From a checkpoint of a small transformer trained on Wikipedia: rotary positions, 320M tokens.
Each number is 200 + 30 x the weight over its row's rms, rounded and kept within 0 to 999. Layers, rows and columns count from 0. The size before them is the row's rms in percent of the matrix's.

# layer 2 MLP up, 1344x512, rms 0.0505, rows 170-188, columns 384-511
099,235,221,198,248,230,176,179,248,155,141,192,216,162,212,250,257,115,195,244,192,141,230,232,154,261,238,164,149,191,175,202,171,236,184,145,207,197,236,254,261,239,180,180,230,218,209,177,204,166,203,197,210,236,230,250,176,219,200,200,228,211,274,185,186,173,244,204,183,208,213,211,181,215,173,214,184,225,215,160,224,176,192,262,187,217,204,182,210,197,203,235,178,175,196,187,247,214,197,189,198,180,197,178,180,213,241,211,195,193,155,210,207,254,189,235,231,227,188,190,238,161,208,172,202,188,225,234,166
109,131,207,235,211,158,181,162,220,156,257,211,218,171,217,167,164,152,178,240,211,178,181,209,175,214,192,223,194,240,195,165,163,243,193,214,168,165,220,226,196,208,164,217,234,195,167,251,171,234,177,204,267,193,206,200,201,213,206,157,201,223,244,181,188,180,228,197,173,180,179,204,253,221,233,212,186,198,140,155,216,204,200,176,208,189,179,206,203,178,210,217,211,195,218,229,219,130,185,195,200,170,179,167,188,162,185,217,106,239,211,188,243,233,174,227,184,211,250,219,169,205,153,169,214,178,184,179,199
099,211,231,251,199,153,177,171,202,173,179,190,220,189,266,253,167,213,194,226,138,229,152,189,233,199,175,135,180,162,157,168,197,166,184,234,189,193,179,240,177,148,205,246,246,234,185,183,107,216,193,183,222,168,184,147,190,158,151,191,177,200,164,204,209,208,194,213,189,156,187,192,224,169,213,198,157,213,167,143,185,212,165,149,202,160,241,210,178,204,204,226,188,207,198,152,182,173,182,182,187,162,208,163,238,184,209,236,209,181,220,132,180,222,131,205,179,201,208,236,151,230,171,192,193,162,257,179,198
094,264,206,263,257,180,194,259,216,201,233,176,174,181,222,253,238,167,264,187,230,180,150,220,172,161,200,186,195,206,237,200,164,151,242,224,192,250,222,175,222,122,148,209,235,188,256,148,229,182,217,194,193,210,200,210,261,212,143,192,215,199,202,240,262,177,251,223,200,200,211,192,213,175,190,184,193,303,240,178,207,201,234,169,176,228,174,191,204,190,218,178,186,193,204,135,247,169,222,182,199,171,178,159,201,202,255,259,183,217,262,233,199,192,212,190,226,142,222,208,188,251,146,232,176,224,176,212,148
091,196,206,235,164,208,209,205,192,215,235,226,256,229,194,236,169,262,179,227,202,269,193,251,157,141,230,247,189,221,193,154,196,162,211,200,198,138,228,186,209,144,206,187,183,228,222,184,140,209,230,141,203,193,164,213,252,204,167,179,160,212,157,168,183,179,228,161,256,178,200,208,209,234,200,222,208,180,173,225,195,133,200,174,241,147,191,247,221,220,204,190,215,196,211,237,231,194,183,175,164,195,137,184,231,169,148,196,200,214,189,165,224,198,203,230,194,170,214,202,225,167,129,201,163,238,166,182,210
101,160,191,176,207,191,208,215,220,139,206,171,168,217,202,143,188,133,200,183,224,275,204,209,157,178,206,202,217,214,218,174,183,225,210,214,190,244,188,193,203,148,217,216,204,185,227,171,183,137,199,183,152,158,301,123,178,228,205,201,213,246,215,229,182,178,185,209,141,171,191,207,180,263,236,188,225,172,237,225,212,206,234,266,221,193,197,235,185,181,210,217,200,231,195,218,192,183,209,165,220,241,210,246,192,167,194,257,205,246,228,189,213,195,208,225,185,237,184,139,193,140,180,189,194,237,201,188,142
100,216,150,196,255,178,161,181,227,228,216,192,228,175,166,214,196,181,188,179,204,214,219,158,172,180,192,202,250,224,177,183,221,251,197,185,141,186,181,229,198,227,192,197,206,156,207,206,161,210,201,202,204,228,188,226,190,186,169,212,288,193,253,174,232,230,177,214,188,214,210,240,197,220,276,234,199,241,167,197,181,235,221,228,259,236,163,224,162,205,205,171,178,219,210,179,205,171,207,162,147,229,185,215,199,133,230,223,234,209,182,205,171,233,205,141,157,145,159,204,189,219,255,231,154,183,128,177,197
101,209,243,218,154,220,183,200,198,193,195,213,189,185,223,169,225,228,264,154,170,175,184,150,224,155,192,180,218,170,182,176,200,193,211,211,223,197,191,222,193,188,205,115,148,164,229,165,164,222,186,160,212,237,228,221,202,251,234,208,229,191,234,189,156,217,246,241,238,221,244,189,192,230,272,199,153,209,162,201,154,170,182,182,208,189,196,178,160,212,193,145,220,207,157,231,180,189,200,186,235,185,191,250,231,217,201,166,193,220,155,156,197,183,242,208,157,178,195,179,176,176,198,135,219,205,207,201,166
104,243,177,195,203,180,225,219,181,218,218,208,214,231,182,180,171,153,248,205,200,165,226,193,205,217,204,205,232,190,162,273,191,203,222,270,213,196,211,224,193,215,184,205,203,177,155,193,189,207,223,189,229,171,192,201,165,179,161,201,173,149,184,183,252,176,235,183,219,168,208,242,170,258,201,241,199,216,274,167,190,208,232,248,212,179,163,207,223,249,201,211,168,195,190,137,205,210,232,241,225,205,237,183,208,223,220,188,218,237,187,168,241,213,221,196,149,163,198,204,265,202,197,185,177,151,264,185,227
098,189,231,179,214,220,214,203,180,241,144,165,246,152,188,171,205,170,180,200,211,219,180,234,236,211,204,217,244,222,169,179,235,222,177,194,266,199,209,210,208,206,237,203,183,204,179,203,200,243,228,198,214,204,181,156,197,228,252,205,182,276,214,177,229,225,114,206,204,228,177,220,197,214,201,206,231,198,153,140,166,164,121,200,236,197,200,195,195,243,228,242,231,216,250,247,202,198,240,201,209,202,223,189,198,151,192,210,196,256,177,227,238,207,154,131,162,224,186,168,156,206,146,212,207,166,241,152,250
107,247,236,194,197,185,213,141,242,184,199,219,170,182,227,205,177,209,252,194,265,172,238,138,253,222,229,180,169,189,206,226,134,298,200,235,177,165,210,234,219,142,233,202,177,200,162,239,216,202,223,166,182,158,230,203,158,185,249,205,203,244,165,239,193,178,199,261,180,253,243,236,168,150,168,217,195,173,239,204,235,174,198,159,167,253,261,162,212,224,177,163,177,221,219,223,185,231,170,252,189,198,228,223,179,214,215,198,159,222,163,260,239,218,193,241,199,116,235,196,154,224,202,226,193,191,237,226,196
098,190,187,182,205,221,214,185,189,234,221,238,145,131,205,255,241,183,178,166,269,253,166,189,165,216,201,193,170,178,224,211,216,159,205,201,212,224,133,223,228,179,197,220,218,180,214,225,184,212,228,176,189,223,194,168,167,207,158,261,183,160,242,179,225,144,255,173,178,206,195,169,187,248,181,194,181,224,154,209,157,160,162,172,193,174,179,237,214,211,237,223,192,219,176,245,218,222,221,132,163,270,172,214,179,216,201,217,175,182,241,221,199,185,226,137,206,193,207,191,148,214,220,206,167,212,241,143,216
101,181,244,181,250,159,178,215,212,215,197,239,214,171,195,232,217,198,170,185,223,227,204,205,190,158,167,160,153,226,201,198,199,157,188,167,178,220,224,249,233,208,225,160,150,228,267,212,223,207,257,189,217,176,143,239,230,189,183,274,205,176,176,173,207,157,192,221,209,201,169,210,197,211,250,206,200,228,202,167,214,188,164,207,220,184,175,233,209,183,196,208,251,161,167,166,216,174,216,175,178,190,188,232,188,234,221,200,198,172,160,243,203,209,204,180,176,143,256,178,210,249,156,187,227,152,214,188,195
104,200,129,215,230,220,246,169,165,219,222,182,120,205,266,228,195,132,183,171,173,199,169,198,196,198,217,213,202,196,215,187,242,199,186,213,242,238,214,242,184,217,233,189,195,191,223,179,187,149,214,217,206,217,224,195,234,242,179,212,166,206,215,159,187,214,219,261,253,256,240,182,216,217,140,234,181,199,209,201,242,185,210,228,178,268,218,174,234,225,181,99,213,219,208,227,219,167,188,199,209,200,212,197,223,201,178,139,202,186,215,197,217,202,164,216,212,202,216,165,205,159,195,213,191,169,167,191,215
109,146,199,152,148,188,219,199,225,256,190,210,136,204,167,252,245,206,205,228,233,184,194,212,164,236,184,187,221,183,212,206,203,155,190,226,194,216,272,236,219,205,189,163,253,165,188,216,231,220,224,206,196,213,184,161,161,180,170,149,236,192,243,246,173,183,199,209,215,192,241,212,190,216,188,254,197,197,213,172,240,156,203,138,151,193,224,201,221,183,255,200,190,187,179,222,188,206,243,163,216,223,191,196,174,198,152,218,223,210,248,166,192,161,219,194,201,206,181,215,197,209,209,168,180,189,203,203,191
105,172,185,246,225,193,229,204,139,215,244,183,205,184,198,193,235,217,151,243,173,183,191,237,156,155,229,146,195,192,183,242,229,198,189,200,148,185,237,172,243,213,204,232,177,192,220,174,197,230,242,225,231,177,205,192,182,147,239,201,202,264,194,196,234,185,173,180,204,190,253,203,165,242,158,195,160,233,211,172,207,229,173,199,194,152,209,211,165,204,160,194,204,219,201,174,205,230,183,168,200,216,171,240,203,188,228,160,228,271,207,255,236,200,152,218,200,259,184,208,210,201,202,231,178,204,143,205,220
088,198,134,177,204,205,188,180,143,206,205,267,190,205,163,227,177,287,218,183,164,174,168,166,156,158,216,202,251,174,242,241,182,211,205,155,216,234,197,155,218,214,166,252,210,187,238,172,234,230,275,244,209,234,183,166,262,149,219,230,168,183,229,239,199,175,200,186,198,229,154,212,177,197,181,164,183,267,155,230,188,198,181,218,154,215,234,205,175,208,191,161,230,210,257,192,173,169,174,164,186,205,224,212,185,183,169,161,195,169,185,240,182,227,195,192,227,217,208,216,272,194,241,231,227,193,198,212,216
124,165,182,172,169,157,191,205,219,174,238,186,238,177,207,218,138,157,164,176,243,215,177,243,235,235,196,199,225,188,266,139,139,152,212,228,174,177,199,174,191,168,214,193,197,170,239,155,183,189,194,228,207,171,193,187,172,188,245,202,184,186,237,210,175,142,204,226,178,182,172,200,169,182,199,212,186,230,226,198,146,171,194,205,212,193,163,146,248,238,193,188,180,247,197,212,196,230,190,201,244,199,199,194,184,207,204,234,189,242,209,140,96,175,146,242,163,161,273,180,171,203,186,171,167,206,231,130,176
104,204,205,224,194,193,189,186,152,185,203,199,202,175,162,203,173,241,173,208,162,182,259,207,179,228,228,273,264,242,211,145,211,218,233,214,185,248,203,188,217,242,233,251,230,206,225,196,182,210,206,228,222,215,197,225,212,237,158,200,202,197,208,176,193,206,151,174,225,197,219,177,278,210,190,132,164,212,184,240,183,242,199,189,232,252,186,247,209,169,189,178,214,175,199,217,192,219,191,250,222,208,209,169,204,227,278,224,186,183,148,206,200,188,253,181,154,196,216,200,183,217,224,170,156,149,183,205,190
# layer 2 MLP down (transposed), 1344x512, rms 0.0737, rows 170-187, columns 384-511
097,187,174,180,233,228,202,197,188,180,215,181,227,205,177,194,211,224,161,261,228,223,241,214,198,171,207,168,174,161,174,222,187,200,240,198,218,250,268,203,214,186,175,182,196,202,227,238,172,193,201,174,273,214,166,207,189,173,154,238,223,210,254,227,156,161,173,148,188,182,270,128,183,214,181,228,210,175,206,215,210,203,178,169,213,210,245,169,208,154,214,201,188,192,201,226,236,184,194,177,236,195,212,210,197,212,175,201,204,128,169,222,165,204,223,219,203,246,178,203,186,219,171,130,242,165,209,181,162
108,224,178,222,200,231,187,214,179,238,163,188,168,251,190,218,205,257,237,173,219,187,186,172,205,177,223,206,184,245,206,167,224,139,198,159,211,187,187,172,235,221,186,213,157,183,220,212,200,208,172,152,203,208,199,215,211,126,108,224,176,237,189,200,178,234,225,177,192,212,144,237,186,213,157,260,164,239,251,145,136,211,221,221,207,243,258,216,188,161,148,188,152,161,186,213,183,215,263,234,206,252,289,220,189,174,240,168,202,197,182,201,189,178,205,200,200,184,196,239,202,225,177,193,190,197,174,205,192
096,169,195,194,245,238,176,146,218,169,197,199,222,197,197,208,243,188,232,177,165,234,179,191,192,228,229,164,200,187,200,209,133,194,223,215,188,157,195,150,197,169,202,230,227,178,214,197,239,197,254,238,248,200,176,224,230,173,204,184,228,202,180,244,254,164,187,182,196,176,228,177,200,217,195,211,154,203,240,206,184,184,221,165,150,203,228,221,199,215,214,147,183,224,223,150,177,143,156,156,187,186,159,190,224,175,211,180,183,213,207,196,189,236,165,229,202,214,200,179,184,218,188,178,147,196,199,181,208
094,187,151,250,177,133,201,206,170,153,212,180,227,193,184,222,220,212,174,207,219,193,174,198,168,212,236,193,133,192,212,188,193,166,194,201,171,244,203,232,223,198,153,256,197,235,187,198,205,229,255,146,243,236,201,161,215,242,186,218,163,226,218,179,221,183,236,193,222,206,229,178,248,202,212,250,226,179,187,180,224,152,234,205,221,257,227,229,196,188,190,196,208,183,223,237,148,156,216,195,171,141,207,231,198,197,207,233,214,188,211,147,222,158,237,175,177,213,219,145,186,228,194,226,162,201,180,208,222
098,196,192,206,220,148,226,232,228,190,212,190,195,193,224,169,197,263,196,201,119,244,170,231,211,243,210,176,182,185,172,230,220,242,243,224,216,213,212,210,213,160,176,208,161,183,159,185,209,190,239,233,227,181,205,202,154,223,145,169,241,132,260,154,203,218,163,242,163,162,150,232,255,250,180,157,175,222,181,227,217,114,165,185,244,217,212,202,170,162,154,212,258,176,215,210,240,228,204,172,224,210,192,191,206,212,183,246,235,193,220,184,195,204,155,222,226,238,230,169,251,168,277,224,189,211,220,174,235
101,182,185,180,260,258,183,166,139,233,187,203,226,253,199,176,187,199,197,191,198,225,198,236,192,202,224,246,201,202,223,176,224,176,149,206,172,207,209,214,219,147,199,268,195,206,245,203,191,188,254,219,224,155,248,181,171,155,193,178,207,232,205,244,160,186,171,224,189,207,196,242,243,200,224,191,192,160,218,225,185,240,229,178,193,205,234,123,218,191,196,176,234,186,218,228,186,209,140,247,183,204,203,205,150,210,204,198,213,221,213,175,253,212,250,155,191,191,201,200,176,210,200,176,200,277,225,205,222
100,154,190,147,159,201,220,190,264,211,176,222,179,160,209,218,197,193,224,194,151,174,214,190,157,173,211,226,210,209,118,152,162,198,201,176,200,191,169,235,155,166,160,205,172,167,196,174,184,195,207,190,143,178,203,218,192,243,252,245,198,167,217,150,217,231,161,216,184,189,169,192,244,251,239,197,222,193,177,132,183,203,260,227,215,217,197,177,154,212,236,185,192,237,198,168,193,154,232,201,206,230,168,205,215,190,161,248,226,178,160,214,169,238,242,191,171,191,196,231,185,230,189,250,195,167,187,185,230
099,194,170,233,217,209,229,170,226,205,196,162,193,272,213,214,209,160,138,238,222,217,237,211,202,242,208,190,217,214,203,215,201,167,188,203,190,195,215,222,242,209,182,122,192,187,173,207,182,219,177,202,251,215,168,235,143,157,204,152,225,266,176,228,222,228,176,204,269,218,180,216,222,203,183,183,184,213,219,200,181,131,207,183,182,184,225,215,218,209,210,181,200,192,192,203,220,217,159,219,180,192,198,232,196,156,207,203,218,178,227,187,169,241,168,220,169,192,205,225,258,206,178,134,233,205,230,190,241
096,190,177,203,136,203,214,278,244,218,210,231,189,225,182,195,177,207,146,194,176,161,160,221,242,225,156,203,186,171,219,191,247,195,196,175,212,185,201,217,165,222,189,200,190,257,215,181,265,219,231,208,201,192,191,189,241,156,234,191,167,199,162,210,197,231,210,225,207,223,232,211,143,152,225,165,217,205,172,169,185,145,220,229,172,215,227,167,146,199,146,218,228,221,184,209,219,210,185,195,215,161,189,215,155,242,243,145,225,163,167,187,180,191,186,185,182,209,207,200,203,181,181,175,176,190,160,178,247
101,227,180,183,221,219,241,166,183,227,165,186,252,182,167,168,195,187,191,185,210,232,179,221,249,180,196,187,219,202,112,187,153,206,203,140,208,231,186,228,168,244,204,214,158,174,164,232,231,261,220,209,214,237,217,250,202,160,247,231,195,218,213,219,177,216,166,178,172,209,197,270,160,137,180,215,204,218,200,180,131,195,143,125,239,215,191,163,219,250,175,207,271,190,245,208,130,190,199,204,208,194,201,188,208,209,173,221,168,217,232,194,174,220,225,193,233,170,209,200,199,154,203,202,200,233,147,172,195
103,222,156,197,241,208,206,186,178,258,176,172,181,211,219,198,200,156,199,216,206,185,179,275,184,209,193,216,197,203,223,216,202,195,148,212,213,190,175,180,221,223,228,235,201,177,203,233,154,155,186,238,136,231,155,112,227,190,241,201,136,250,201,209,172,167,177,187,239,186,160,171,200,213,195,185,227,193,140,178,212,185,222,257,184,179,204,175,245,174,195,216,201,209,243,208,198,186,175,219,169,185,190,180,188,218,190,173,236,182,161,155,183,173,208,211,147,233,176,241,247,201,200,213,189,191,202,216,202
101,202,264,178,219,177,199,198,203,245,144,190,191,166,240,177,207,167,205,169,182,233,216,200,166,267,185,216,217,245,208,241,165,186,193,191,200,150,212,221,193,196,204,208,196,193,259,215,171,164,220,172,214,243,163,199,194,206,187,231,204,183,236,181,326,199,210,185,223,203,212,164,185,224,250,259,189,227,177,196,209,244,192,190,209,213,197,195,175,170,238,169,189,193,237,187,174,232,232,174,183,203,169,197,199,206,156,208,165,194,219,239,220,233,168,204,181,211,182,231,144,151,176,229,245,220,223,115,233
102,214,134,204,194,208,202,213,267,199,186,148,198,249,230,248,222,241,187,215,185,160,170,215,145,168,231,169,185,251,243,234,180,183,260,149,204,160,228,184,256,230,249,239,239,180,165,194,213,207,204,193,211,215,214,188,197,218,184,184,215,178,212,174,224,178,173,242,198,211,225,206,210,231,197,268,173,184,169,199,212,234,241,205,206,188,174,170,197,133,245,233,136,184,172,205,196,207,182,246,215,190,174,192,235,216,171,182,183,174,178,178,134,197,203,236,211,245,177,200,209,232,237,182,151,163,255,158,255
103,219,153,162,203,215,196,226,177,174,181,204,205,185,242,237,174,150,257,151,189,220,143,201,227,178,198,207,199,163,173,184,265,164,209,201,253,184,199,288,174,220,183,224,179,179,190,243,193,187,192,224,208,264,217,165,191,199,187,211,236,192,180,237,214,230,202,213,215,245,171,218,283,181,245,239,202,226,211,227,171,192,137,172,222,223,219,245,223,187,228,198,163,156,200,219,203,244,175,184,239,224,220,163,256,193,160,192,218,197,184,211,206,206,192,212,143,177,180,196,184,183,219,228,222,245,157,168,208
102,114,161,245,222,148,168,199,227,185,203,174,161,182,176,209,122,181,182,225,238,201,223,183,196,176,207,215,182,217,192,181,221,164,185,187,218,186,211,158,189,268,211,203,185,159,166,229,227,207,240,192,191,164,197,225,139,202,201,170,190,183,220,150,218,225,221,186,213,156,241,230,230,190,180,225,186,192,199,173,212,150,179,197,249,184,212,197,182,191,196,242,175,231,213,172,194,133,140,185,217,171,195,224,228,181,221,165,203,202,168,229,193,195,185,202,178,181,214,224,169,206,159,191,230,168,180,209,188
106,175,234,209,168,177,212,213,215,190,196,223,219,162,219,190,105,223,204,197,208,224,186,252,182,188,210,145,214,182,201,226,180,245,187,189,174,132,216,216,204,156,201,264,193,188,144,192,222,222,219,152,185,126,168,223,210,155,173,123,212,204,192,203,211,191,184,239,244,189,168,212,208,209,169,237,205,203,184,193,232,226,191,167,209,236,215,244,196,186,184,246,257,143,228,192,154,167,188,232,194,230,183,220,157,224,189,207,166,245,182,190,240,182,164,202,217,246,145,190,194,234,249,194,216,178,225,179,203
085,176,189,166,188,194,175,206,207,153,179,177,238,199,206,170,174,245,214,162,191,235,202,151,191,194,196,207,207,170,199,199,241,172,190,154,207,220,196,188,216,184,176,165,241,179,192,187,172,246,185,207,194,197,229,166,214,184,169,184,166,164,181,177,190,255,215,211,185,222,205,217,203,228,151,180,191,212,229,196,220,206,176,252,222,223,167,208,192,228,150,202,168,171,227,195,223,177,187,141,226,176,218,173,181,231,192,207,185,159,217,188,183,228,221,222,206,217,185,204,203,208,201,204,216,237,191,140,225
102,223,254,220,181,163,176,195,142,154,238,183,264,156,230,242,170,188,211,169,195,226,168,222,207,223,188,246,211,224,201,194,169,124,246,197,213,228,185,223,168,194,218,139,237,203,196,180,170,183,172,242,189,145,179,198,181,255,194,173,218,161,210,217,200,153,162,200,163,222,154,233,182,168,194,152,206,228,214,219,187,215,182,226,230,195,148,235,209,204,195,155,195,251,253,137,225,202,185,191,174,181,206,225,161,228,186,234,236,230,178,178,170,169,171,231,236,173,260,193,156,218,210,181,182,241,214,187,203
# layer 2 MLP gate, 1344x512, rms 0.0497, rows 171-188, columns 384-511
105,209,148,152,154,244,184,141,206,237,199,204,218,198,166,192,212,191,178,173,192,235,193,199,179,220,227,216,237,200,174,116,247,188,199,179,224,213,207,143,216,178,204,178,169,186,214,192,241,193,185,217,161,234,202,170,193,175,208,178,189,176,203,199,198,215,187,223,235,199,199,216,184,164,192,181,174,249,241,226,183,173,214,234,177,208,182,158,193,222,163,165,153,200,169,206,181,227,196,168,193,170,190,210,170,256,221,180,213,212,215,213,202,205,201,193,227,167,177,228,215,146,216,256,180,223,213,198,183
098,226,199,226,231,178,188,179,202,193,216,169,218,220,208,240,168,209,183,159,162,185,154,196,189,175,205,186,198,208,147,165,168,209,160,225,189,181,217,221,188,158,160,222,214,229,176,157,164,241,213,220,191,155,157,198,219,169,173,181,202,213,175,226,234,226,222,227,187,216,181,225,190,134,231,196,152,219,230,201,181,169,208,218,182,183,231,229,186,242,235,224,243,237,141,180,156,134,191,203,173,205,208,167,233,222,231,171,213,195,235,186,245,178,166,257,176,153,183,208,211,247,162,191,270,130,241,178,201
092,203,179,257,220,168,200,215,180,194,201,192,250,227,252,210,227,191,193,223,257,225,134,217,153,204,212,214,200,218,213,106,171,159,229,272,213,227,209,208,193,185,92,191,204,176,185,223,207,182,193,179,223,201,200,230,223,216,171,160,228,218,168,177,252,210,205,164,178,192,197,232,226,176,195,195,233,242,170,199,246,244,161,183,200,173,154,278,198,207,212,170,192,221,166,203,218,134,198,183,211,163,263,186,194,187,238,287,212,168,222,185,202,186,195,172,276,228,264,168,159,250,175,206,172,218,187,160,164
094,223,186,233,165,226,215,207,192,157,240,211,223,197,191,218,190,243,225,212,210,196,206,207,179,161,211,221,194,196,236,162,127,119,152,193,147,204,217,157,198,182,193,276,216,224,254,121,164,221,186,151,195,229,190,223,212,255,189,214,242,222,200,173,186,181,192,157,174,183,197,222,188,167,194,214,166,178,140,219,225,249,193,164,196,138,191,205,226,215,203,205,226,169,205,259,232,155,186,190,178,180,154,240,218,201,167,181,210,203,199,188,195,211,197,216,223,213,187,159,239,177,194,181,183,264,176,189,210
102,204,148,156,223,217,217,175,186,189,195,220,156,219,142,223,199,173,183,202,227,147,214,214,167,262,200,201,152,253,129,231,231,265,207,204,194,187,185,203,201,246,137,180,197,208,136,210,196,164,183,179,160,190,171,152,206,210,185,186,181,177,231,227,173,168,207,176,170,221,188,178,205,202,151,233,231,164,180,196,198,234,208,254,226,242,200,206,174,205,280,182,177,188,156,166,194,193,238,256,251,227,255,201,196,207,174,232,164,218,207,226,264,221,253,193,176,233,212,183,182,196,176,177,209,190,181,188,202
101,182,205,176,160,206,245,227,180,257,190,181,169,200,234,174,206,143,212,175,204,203,202,182,238,179,217,205,217,197,133,223,204,249,171,212,174,170,213,212,215,170,194,185,205,148,189,194,201,182,226,174,174,244,204,223,229,241,259,143,193,171,235,249,146,227,224,245,156,217,195,146,186,220,165,203,147,210,213,204,188,161,230,197,183,227,210,183,205,203,146,199,222,269,183,218,168,208,197,195,202,241,164,199,185,218,210,238,170,220,254,231,165,181,246,186,111,191,220,186,220,224,195,188,173,174,176,179,229
102,163,228,194,182,248,163,205,232,145,209,167,212,216,247,202,134,179,211,228,195,193,255,180,171,183,188,193,238,196,118,233,140,175,199,174,184,241,246,212,212,231,182,178,193,180,184,198,197,255,222,213,195,178,248,198,145,183,208,187,190,242,232,173,187,180,192,220,178,178,240,212,213,231,228,219,196,179,204,243,200,196,221,168,185,214,223,213,220,181,225,166,209,174,153,237,177,192,165,228,212,174,170,221,183,216,125,185,187,143,158,219,184,142,212,241,226,177,205,177,192,195,204,172,199,185,123,186,229
098,193,253,226,253,188,216,197,209,211,220,184,190,212,188,198,169,188,168,156,202,232,200,204,208,197,233,216,229,170,233,204,163,170,164,116,243,247,200,176,207,195,152,189,159,210,201,190,175,237,181,221,206,234,212,220,207,203,181,179,190,183,203,241,184,240,208,275,177,243,180,186,167,163,203,211,176,190,186,201,151,174,242,156,223,248,192,174,138,178,167,177,208,164,208,197,212,227,190,111,204,129,191,206,202,155,127,182,199,185,174,234,203,204,145,164,224,239,179,215,208,161,159,231,198,252,185,200,143
103,184,222,177,201,181,199,190,205,155,242,233,146,178,186,219,215,209,233,205,178,251,193,188,190,217,217,227,174,224,236,182,174,211,225,233,210,218,209,217,213,183,182,258,183,174,242,244,169,168,175,207,144,211,225,167,236,203,187,158,177,162,191,181,226,259,242,225,171,248,242,147,220,184,221,199,193,167,165,215,184,205,202,231,174,243,203,190,160,185,163,187,212,147,173,134,200,223,171,221,185,217,198,176,228,199,231,268,202,176,227,198,161,193,230,227,230,169,156,215,242,199,197,246,228,189,141,233,194
103,245,183,206,239,179,190,150,169,174,206,195,206,211,153,192,189,143,175,207,238,177,209,226,239,186,186,238,132,221,173,182,246,213,184,178,178,178,253,243,189,222,167,187,182,207,210,248,196,179,161,234,216,220,206,241,169,202,230,199,211,198,240,175,208,202,179,177,182,177,215,183,253,184,166,197,148,194,168,231,182,219,228,187,205,200,165,177,168,217,189,199,194,207,203,196,195,172,203,208,150,194,199,203,205,227,170,225,208,231,197,186,252,213,146,252,222,164,167,188,196,224,252,213,148,216,215,228,168
098,191,189,204,168,267,170,224,222,196,212,226,221,185,194,275,196,174,161,171,214,224,214,246,127,256,165,216,192,212,167,148,223,152,217,170,202,239,228,245,222,210,235,216,202,259,204,243,196,165,206,189,191,236,222,201,240,206,233,209,184,203,227,149,213,177,254,202,203,236,140,188,199,222,182,161,177,197,182,215,201,194,216,208,203,167,225,237,197,248,235,211,171,200,194,228,237,186,202,179,233,223,139,203,169,253,187,158,173,220,201,264,205,226,154,167,179,221,200,177,210,175,210,232,133,166,290,197,170
100,171,233,168,204,177,212,167,206,202,159,213,294,212,235,161,239,168,200,180,112,263,225,201,190,215,179,156,211,159,258,230,196,187,164,235,154,188,176,210,219,194,233,258,238,203,160,252,207,209,179,171,234,228,167,186,182,205,207,178,183,219,224,221,184,222,178,174,237,261,205,216,194,203,190,154,151,183,207,210,196,208,147,226,170,205,223,223,189,242,155,211,227,216,182,200,222,218,212,254,166,246,164,181,218,210,282,213,179,237,187,200,225,200,161,127,218,216,198,199,206,181,221,221,172,179,173,235,217
104,124,225,197,246,208,179,251,173,204,245,233,236,192,142,188,250,213,175,178,289,206,174,235,187,191,173,175,220,195,149,187,181,180,232,198,140,232,209,244,198,204,211,142,195,236,197,245,220,219,164,187,251,192,166,178,203,192,174,181,116,157,156,218,227,185,215,192,203,218,167,262,235,175,230,232,252,253,219,205,210,195,262,180,226,140,184,194,198,216,202,230,174,240,172,180,178,187,224,229,215,203,178,222,193,182,222,225,187,261,220,224,151,153,215,224,206,249,212,195,233,222,201,215,238,215,219,167,170
102,192,226,138,168,218,227,176,241,221,227,184,158,218,180,177,201,245,196,173,227,147,184,224,147,169,183,226,208,179,203,197,223,215,173,223,202,188,223,196,214,165,188,194,216,158,144,167,223,158,218,159,167,209,181,168,217,188,195,210,172,177,202,202,173,174,227,200,165,208,171,175,166,190,182,172,175,206,191,225,238,195,227,294,174,254,189,196,217,176,209,221,202,172,197,202,152,168,221,210,156,208,194,205,178,247,205,202,203,220,177,167,230,172,205,199,181,184,189,203,179,196,235,155,153,203,220,279,224
106,179,200,153,215,196,204,170,217,218,167,216,251,200,148,241,190,231,244,115,172,240,234,247,186,179,174,246,177,207,197,191,156,202,223,194,186,204,158,193,189,285,204,162,183,210,176,211,222,211,194,146,239,209,210,155,205,211,189,152,184,172,222,135,169,173,236,201,152,221,241,224,236,169,227,187,236,202,242,222,179,148,194,185,247,239,210,229,175,216,236,203,201,244,224,166,230,220,208,144,196,231,181,161,254,209,263,164,197,154,209,175,165,199,227,221,277,162,183,186,196,247,222,268,219,245,222,215,181
090,173,149,206,200,169,173,248,155,181,195,228,234,173,221,213,124,256,236,195,199,175,198,173,156,148,234,211,225,212,222,230,155,174,151,168,174,236,175,151,227,204,159,245,178,174,247,190,203,215,273,213,223,217,178,166,240,169,233,242,176,191,179,200,185,196,186,258,157,204,168,210,163,212,221,159,214,254,171,222,213,185,154,187,184,209,231,217,175,221,193,181,227,224,215,177,200,162,157,171,168,185,250,217,145,183,135,146,259,162,196,218,188,240,196,201,229,209,204,222,260,183,187,215,206,186,213,224,218
120,180,192,173,158,189,191,181,200,236,220,232,205,190,199,231,136,164,154,148,226,236,199,211,234,220,173,243,227,159,254,176,163,177,169,229,233,161,202,201,214,188,245,202,226,169,227,203,190,210,214,217,217,169,216,224,164,216,173,186,210,184,175,247,228,140,256,232,171,229,158,190,178,231,253,185,170,242,201,210,204,165,193,201,231,168,202,171,200,255,251,159,166,217,221,231,209,192,154,187,187,220,212,188,167,223,226,203,194,234,206,196,174,181,164,215,238,168,242,208,183,231,199,190,195,230,213,120,187
106,194,210,259,174,184,221,199,231,185,242,184,193,175,194,215,198,248,169,150,200,241,221,233,204,184,207,261,215,223,245,130,217,180,235,237,222,262,240,210,272,224,249,195,236,181,213,190,195,209,224,168,176,217,183,240,177,273,171,190,208,213,196,195,231,212,200,191,210,237,229,191,233,167,172,135,163,184,201,216,230,244,188,255,209,189,249,200,179,197,236,190,201,211,225,165,199,247,121,230,220,195,225,171,219,224,223,165,188,204,180,189,167,187,218,164,238,204,172,190,186,190,198,188,217,153,183,158,191